Weights of a small transformer language model: no biases in attention or MLP, a variant of Adam for these matrices.
Each number is 500 + 40 x the weight over its row's rms, rounded and kept within 0 to 999. Layers, rows and columns count from 0. Numbers have three digits each. The size before them is the row's rms in percent of the matrix's.

# down: layer 11 MLP down (transposed), 1536x384, rms 0.0488, rows 791-850, columns 192-239
# up: layer 11 MLP up, 1536x384, rms 0.0516, rows 792-851, columns 192-239
down791 098:535478460547503517564472458461482499564514454582531506438492556560524569551488502478448516514483458502495474482530463548492533467517506514551547
up792 098:547473464500478518472481506558460499394479484484397542513557507511479601555507418538509564527482515474506477539481477480467507559457541459475566
down792 091:490522460493521498513572477538518438522462567457549506442549454544452499482538479537484499453574438472539524479533528492519465520477494420518522
up793 103:476504497555471523520473481519476457490483530463584462482503527444482500521486495495494486508540562451466551537532551485429478435554495428427549
down793 100:452503513473414426502468476496463474519561487512465497465563458407502513563529467471492465439474548514456517501544500596502491527497558424555488
up794 105:434551454496488492575482526474505432495486509451437525441597468494473500482496521481478506489582524530479539484484529526452535545468570477597405
down794 103:466493483507460511427495531473523517497545539438537509494475437470467485512490520516491460491558517479441442567543468440581495457483448500501604
up795 109:555457504518492450546487493511449465521495538496508587457520488470429472555462465521468525558536528517427435528465526495519543480532465505565475
down795 105:449494437493480530528508481497486590484489516464564547543440510542454504584532466459523442525494458507504456555541531474555464519464448395508478
up796 083:470534482581486490483454516436499499500501476469509491509538501529529631519489537510484484514448529482539455566545494556482497509470481527486470
down796 085:540588490549413481489533616479487443512487538528536533452437464471506518500508496522532537406551540503501529492436556538417488462415512457518516
up797 111:494449478484479502526508520448396471514442542517503530489517494486498467529519514441540462567516510527473573531476509534468568530458510471477454
down797 096:504468469469464506490587467418550531556428501488502497508492492529540501511511490515520621525553357558539612527541556495531567419533488436474429
up798 106:496443556516557534546500487505476477455485500442574513508518526520480655510507471541434529539524507539482461433490498433508484523501515532550511
down798 101:515457473537473564575490494586501503462530526497592495447524545406428506453460550479452518591497461463578486491424480505467438525500502527506502
up799 101:425471560549549454560467496493526587490528463451535503446445521520517513521492474482500515558551544493465480515489510461499515495493538469455517
down799 105:475410433472514556533471456498502534531523490500462430539484474499470436499426516502467550504556439492515472560449458541524507548465475494439389
up800 103:498519443572517508520434516517518444464474478481466494489559549521493487538512441513543465480541545550524519454509555462523458531425652578547471
down800 094:486595480512494490462508560435452469499455425494535495462472547516520590487563470461565506524501463458463487494502557462541480527451460429483482
up801 101:480533501470552361462471503457491504492492422513521467486516517518433501510447520466507526465507499484538463414512433521593507535475460551492446
down801 100:538514484462544481457466509467498439454525537503503526456488467461442459530548458548474503516528396477568498481422486530483511562544374393467426
up802 099:555457522496451555498460551520418462492478409536391567439494504512443512510500557457516513543499481517530430407491497583480522568542503437557469
down802 105:469475457482507530444474541530384528500571540500461480514516487567507464497452549509496428500479451567490505530470550448489470454459532502530541
up803 104:463503464528494496554510545515480466516503459464452507477579514531463482571456471461476489569509534541484511437542509503497510454463492476484461
down803 103:479535483459571475485532515516524444451533529504422587510463498506434433456500462532484578538524481535433489489381495545501541529567531439494541
up804 091:483502526534525460448485492518441454486507548427526505538464483459529487574437540482387530505438526516475460535576421576494526541539441492385481
down804 095:468512479541547545478482508473461534498534427521531485475528496519571607564527479402540468499417391460578520510469510460483504482525501474542467
up805 113:518472507527535488479505588495520505547519522457473547516504575535547555525523508423507581490413543513442536462481483563553566495512520547436472
down805 109:540471533523460470489542490521499463545562495524474481509543503506562522612465547465471440542507555511485573522501442363535509451528512433467562
up806 121:489551520542531491559445542456441442435532493537494549438477506515511501540542477524497470550440528458471513425562534490550475452461505519553486
down806 112:506449450514481538454562446444526485567591576579494493450473535491463471529505534531483548430493484481395483437495563455563473529406527542450519
up807 102:410439500454456531491494492506531532512495458488522507557468558493601501476445505460479562461466515467495511544465534515484491445461565552523472
down807 096:506551536514584461490515522516497509508591530493455508464551467520458522424508506486499573522412475471485494485518509558455497495457491527489497
up808 105:555463475518534506503488476467490507490574460504473488503520505649522497545485507464466439471488545445519519467477526458501514504507612603539457
down808 108:548488513534491548498525491579491470539544417498480432463517487523477568521498529420590475524484422492543547433488462474576538421457493474513464
up809 106:548594473501532510532469486464534522498501522593478465451490498451393489510471533459522469516527535512467456468483463487443528536466555516499541
down809 103:469519393438477442454536551537504490474447451578561541508511490464552539435432493441487540540559560544573499404513506472528547465445515531498483
up810 106:520416478480487428483477458481482505525458427524464539565503482556529536508504484487549525543524505517501555491587511477520529444538528465526533
down810 101:570533516482565467503455577556415573624528465441445548500526440545561466505435493482549483457493353481482471451486536501510445446518534482471582
up811 106:522522448545502540483467471538506439476563521502459509410456505476487530570493548432461539478508538471499444447509554504442463523472483488571456
down811 100:480478494515489495519530526511540500525525515479483488483479453461490504571525522524589513518456431518592391479499494530498453473476503549473580
up812 101:478521515532521459543465457437414495462427376405432487462477512494508482563438506585448491503557517456505518474496429443563406572560515513430494
down812 094:483513545515499504491506524444522503503535488509538521462448506442471540529515540499459486460538430518529517465437527456525592486469491545576567
up813 098:460558515615462537454518442492509463459540420495482468500501479427544513544518592527458511519484523491473507513473421568553501478491561412559524
down813 097:538519517527503545437541577498581530436480469422473475502474476502489555505541468545504565457505546525603499483535495520522491503489413541522553
up814 098:475526481658491494501511492554465424469481490527505472546463535514465571524476528407401572530470519504432504537610540529474562438506500511484559
down814 098:547523482490555486485550431497522512511463520479502493539498551510469508489493496504540453527362526511468432440414467449501501502525477430518508
up815 096:519526505537492449493499426511425493521507547487527419540471490509506524512499513447444539486484534545496501520552506432548551481624483487452540
down815 095:580516558518516518511483514476503456476501546435579611519475541507460472484522512488531468478486445452549570530519500445560486515509485492493514
up816 095:566514445554565440536499466454493576490488529507485516436489439532465504498446534545555461469500547469546518464455491522529532478571530503452467
down816 118:492557495433475498514476518525569531524486412526506489509489440528524602554550514485555503500478537533566490496511534506531489545455491513492498
up817 103:511463502525462515479478517500486530529543456487442451519455563500547480573487515494493474506411545455432557514524498523518510518522480533621571
down817 106:535472496507427486512527472501518541494555491466447491452580386466434549523515454417526508542448488501445547505476516490453477462531481523454526
up818 108:532489460502561548514506522553497539449486465549468482549462453546403489571465474492432440491441569499439491498456473549499560505567468506529484
down818 103:470474458471605465499533487439532500507482530505481468511538522491516462483539555528521468495492498452537474542515541520536449469525502459509505
up819 079:517527534514502495493521555528497455537513471477577531530563536598524494472559408538670476530473474502501504533523493478518515448501442489559542
down819 132:489498488470453500485531535494598494515496421523485485494497502510520596506511488384453480509493506482514480472506507510486490423501504506542510
up820 095:581522470496474507524496483526481392479490531498494506520505511501477468532506540470468497542552509504512485518499518534423470472450541552477465
down820 095:486518540476541498491495519494477427479515468481530496508447525436498513492533547527496457526487561515455527469576505449544519446442487509480581
up821 097:505526483612520501482466588480488492435490496544478464550529606537524559510472527486479447478506521464471482539441443455591483486495538493486512
down821 101:455546468545499469488466556454464543485467453484494545467509471464512550467434555493574503511496516442566468414456500558448530508558503450500543
up822 103:482472498487471474528499571494504494438493556464465479541515539455521567513496512485509512513437552438411485462538500480570543546488493471570483
down822 099:520535530511489549452496537489515463469511456423497561520449493507525498496513447477545469495458484516528566528494567459524517509489519511525446
up823 096:495473484550474491526529575512477460536493534442413506556477505590463477497434523525493524529499509465462482548496511527448430423592533479479554
down823 090:435480466501538530503536493503523566540425486556501466456474486518470506470516522493599479457469503497528470490486494589533543483491460469513443
up824 100:499556511537520504547452468512550465515510469508563458501447503469495509486439507530541557557513498476534517500511493591470418528458553480441479
down824 100:473553493498453522472500406532489492553552485508540521508532495496554473476508481461470466537537455576487551483477461517546506507466448530484524
up825 098:508456494497499526479466481500483433486529488440411484502559559553478569441454556520539560504541518536433603514407513464467445484450549512506555
down825 097:531488545555521469481510515504493520524488538492520507453458525484494532456564521512461527485570400546542586561598560455508512528546498477511477
up826 097:493515544524543483494474494507572468429450497466400520436432512478528507495477505512517531513458540487459493518503439565519487597493454480582475
down826 097:446583519453498549540410459415499424448474485514482508514491487579545468521548578493498485454512518519494517537472520530481402491533479391469498
up827 106:512501456477527474536474464515435489468469445556459517526482537503456507538479490452552489507451529520448508531593491540520463536503481445506465
down827 109:494495529475519594479520559528463477530484423515481489532469557473556525472521468474494467469476479511477545459555484495526500497507528487535465
up828 103:491435529520464472467524537484516528459526435478518473498569568470512579579448451523444517478471512515440481522573498420429431451486550544490526
down828 104:545503531494479480561585522488485505522499501516543520544544522529473433517517513535508501434546478509532483550491516501555520470527510554464511
up829 092:480530519505494528492484494489497470527464421441548475549502444569480564474553544526524521583531535511465520557522519483555519531530482575543556
down829 079:507528459538511548435510504474602302559513467379525493523495539480521541469546454475513510582510333493499515512560513438517495471485554494495507
up830 102:454464551515542495500494457493515445484498457435463458545433576580486527465483519480501461500460493513535518500515469462539505438487563442488456
down830 101:486507525495454457483581472497490561476546506536480508491471513482461484547582536483488552482523452509509456543481544460500531454539501436526459
up831 103:549485452533504483487411514381425478470494426518437474567473536556455473546518533526555541530525530529433502533502527469561457559473464480543453
down831 104:540525476455470525465510541508493492611514524453556453489488453454509477569507544503508420490551500554454581458469516500517484454452515544507588
up832 022:481477537502564501560417509432480510485501512466485428534485508533481598583504539464451462622439601456468553489483469493455491468497509516508528
down832 018:472463482472464483476423459475543443472482524575445537484493525473492493486440475509491557500514433563494550526480449537565529526570482509530539
up833 098:526547485548514470595515404487519478492426512490592474493459475498486482580464504440405486509498544496546564542578480548523477509546502486457546
down833 097:474547499523505449508464452523521531427562525545534530446530474527535538473508496446470477538519472425483522449449549477474530553493504514580469
up834 101:465463468453541584543445491504490491489470538542541456481493559560552487509484519434474549515538521446482440493448465534464468468500556532535517
down834 099:473455484485526454467436443485484500517463518517555450541513455526471440514424560523485534517521454576518553516507512528561466491559459508463467
up835 103:529498495519526612584472507544466516476520473587533445445421476589479510522403555451517513542545497532475497448467526438488522480484516521514460
down835 096:537446532463482507502534420558579470426559494574437541487466513467552536460510509476523489453488313477504495467473516499481507531538529517574459
up836 105:462519502545444511552494533460474483426507426496445506456486574457517540508481500494520591535525535515497512438454497471498459510453478497517495
down836 102:490516480481441504606445479556497545516507524500456488529461471481427510454448505510478532467520516487486459564420482548510520533486463496535423
up837 096:542482506505430522495497499460519486483529475515478576499483507559548511457542439451506507523515497506479482471513413504527534508495548524465478
down837 100:492490590460464495515435465542527529470471565507542527456469533452557544471512458480507447535528533480545473454528538509458522442459543520501577
up838 094:557528434526554469543471512535557426494572500550455531532553470556464538508539512437454528512472512536518508404519552491445515480490571510536540
down838 096:500508491481504510486414468576508435529535530525491578525522476478494460460514464537436453533546477507521556509545493473685534541462492469394527
up839 101:519498475523501573507485456550438535535509484524460491479495557472394541564496553511514444519492543394455490540485584467482438466457455564517487
down839 093:557522493485496463485482445476500480507493473451505509521489528470538496482538501521451542471513531553501492491498535489544464473437484450494503
up840 097:536536524530512477549495538535484551527525545596483647508545508466511567569537603475474516563465516441430498442495569457539490496472573505443525
down840 093:447527524541499536534473495488509455565413491496541516425536510530539537506543524513534443501485518506502558544504478492478481428499513499488483
up841 106:535555471488484475463543555469506465479446478527513530592590510543458486525534519531473518504469518533516468565533515509519490506533513476522509
down841 100:486496555455512581429458497531515501431488482483460482479485466496542451485463461499535585470496437513472604496550436526524511449525522519503515
up842 099:568511466521497522460494527422472498489453446432515583558591534524516539558478504439528555467476538466528547457498486484590493556526472472475467
down842 101:471494544511519509522458507493424443535543510507538421441466507481507513465475530525522482497454428497480459499556497485522487417447540500498507
up843 095:511524434497478473505504467535474457507474527515457456496555504396480557516493547435498450540454532538470546494501482412498502519517458537545496
down843 092:484533515493453498447576489541513517506514481486527515559506475564476464489543545540466521450608397492488455514454565557446507472459484545516521
up844 099:564502520460476491484539523398475442421574560569458557449522523502578516537504522486539545470577518491413529462573442494466465524429506470502570
down844 097:537498495515475447540496512462533445523500531490587443520502462523495519502491482531438512431541477534481533488498483476573437433517480492516461
up845 100:550487487490468519476497497499490483451537490473505461527559504491482565550459532531437485554531513532457455558498610460503547587522549507486548
down845 098:532439472497496553472512529401473470486497459468506484567525532490509523488489491521419550451508456531522469484544485545537532519543440463478502
up846 098:504485547577556465530514542379499531540485431475463536435495518489499505507476496462435469552492542530507506483495505463464512523535571559521533
down846 104:497491479526498522440495546566508488453503475524535499538474540510478533479522493461513425487466601480530448446590487497518553526508444479521518
up847 139:495498468520492526505491566483527459504458515501459516449450490495470548517533452421530479537491524447425540429565475491512527485477503552511494
down847 155:489526516518511528473509468436557576518490511481545515482511516512569519515617527498526544540512512504405580527505368465614440469524483524490476
up848 093:566497438508512558495413530478444506448563502525472456498567528486403496526557526539492487545599547557501539456486585473499470456509466497585529
down848 088:527508473506483490461526506485408480458435447464517510548532462427474571465539500433470467490494531498583512447480556521542500450508563472524517
up849 114:468473529558502524536495497486456468494542495531532514429533512547526495507479502464538542484428524510505472567472459543438498457521501497507453
down849 118:449472581510488545492518527498520482509516549453574509496524514469516415521522553549482543519546455535538463519462485535499473473509510513473501
up850 102:537423518496532498451495497492542496501467545532422571488516607455491507563429450587518534527528516476487469450456503415524583561550489510521486
down850 106:506495475515526479467490581562414543515484503480557453441501471452548510563567463487496498512443524477539503464486512477556553453416528439519487
up851 095:524461522487530499482465426446498532484429503521533576507467547509490490508422510497510459450532528507537489451476537523546517595577593572514473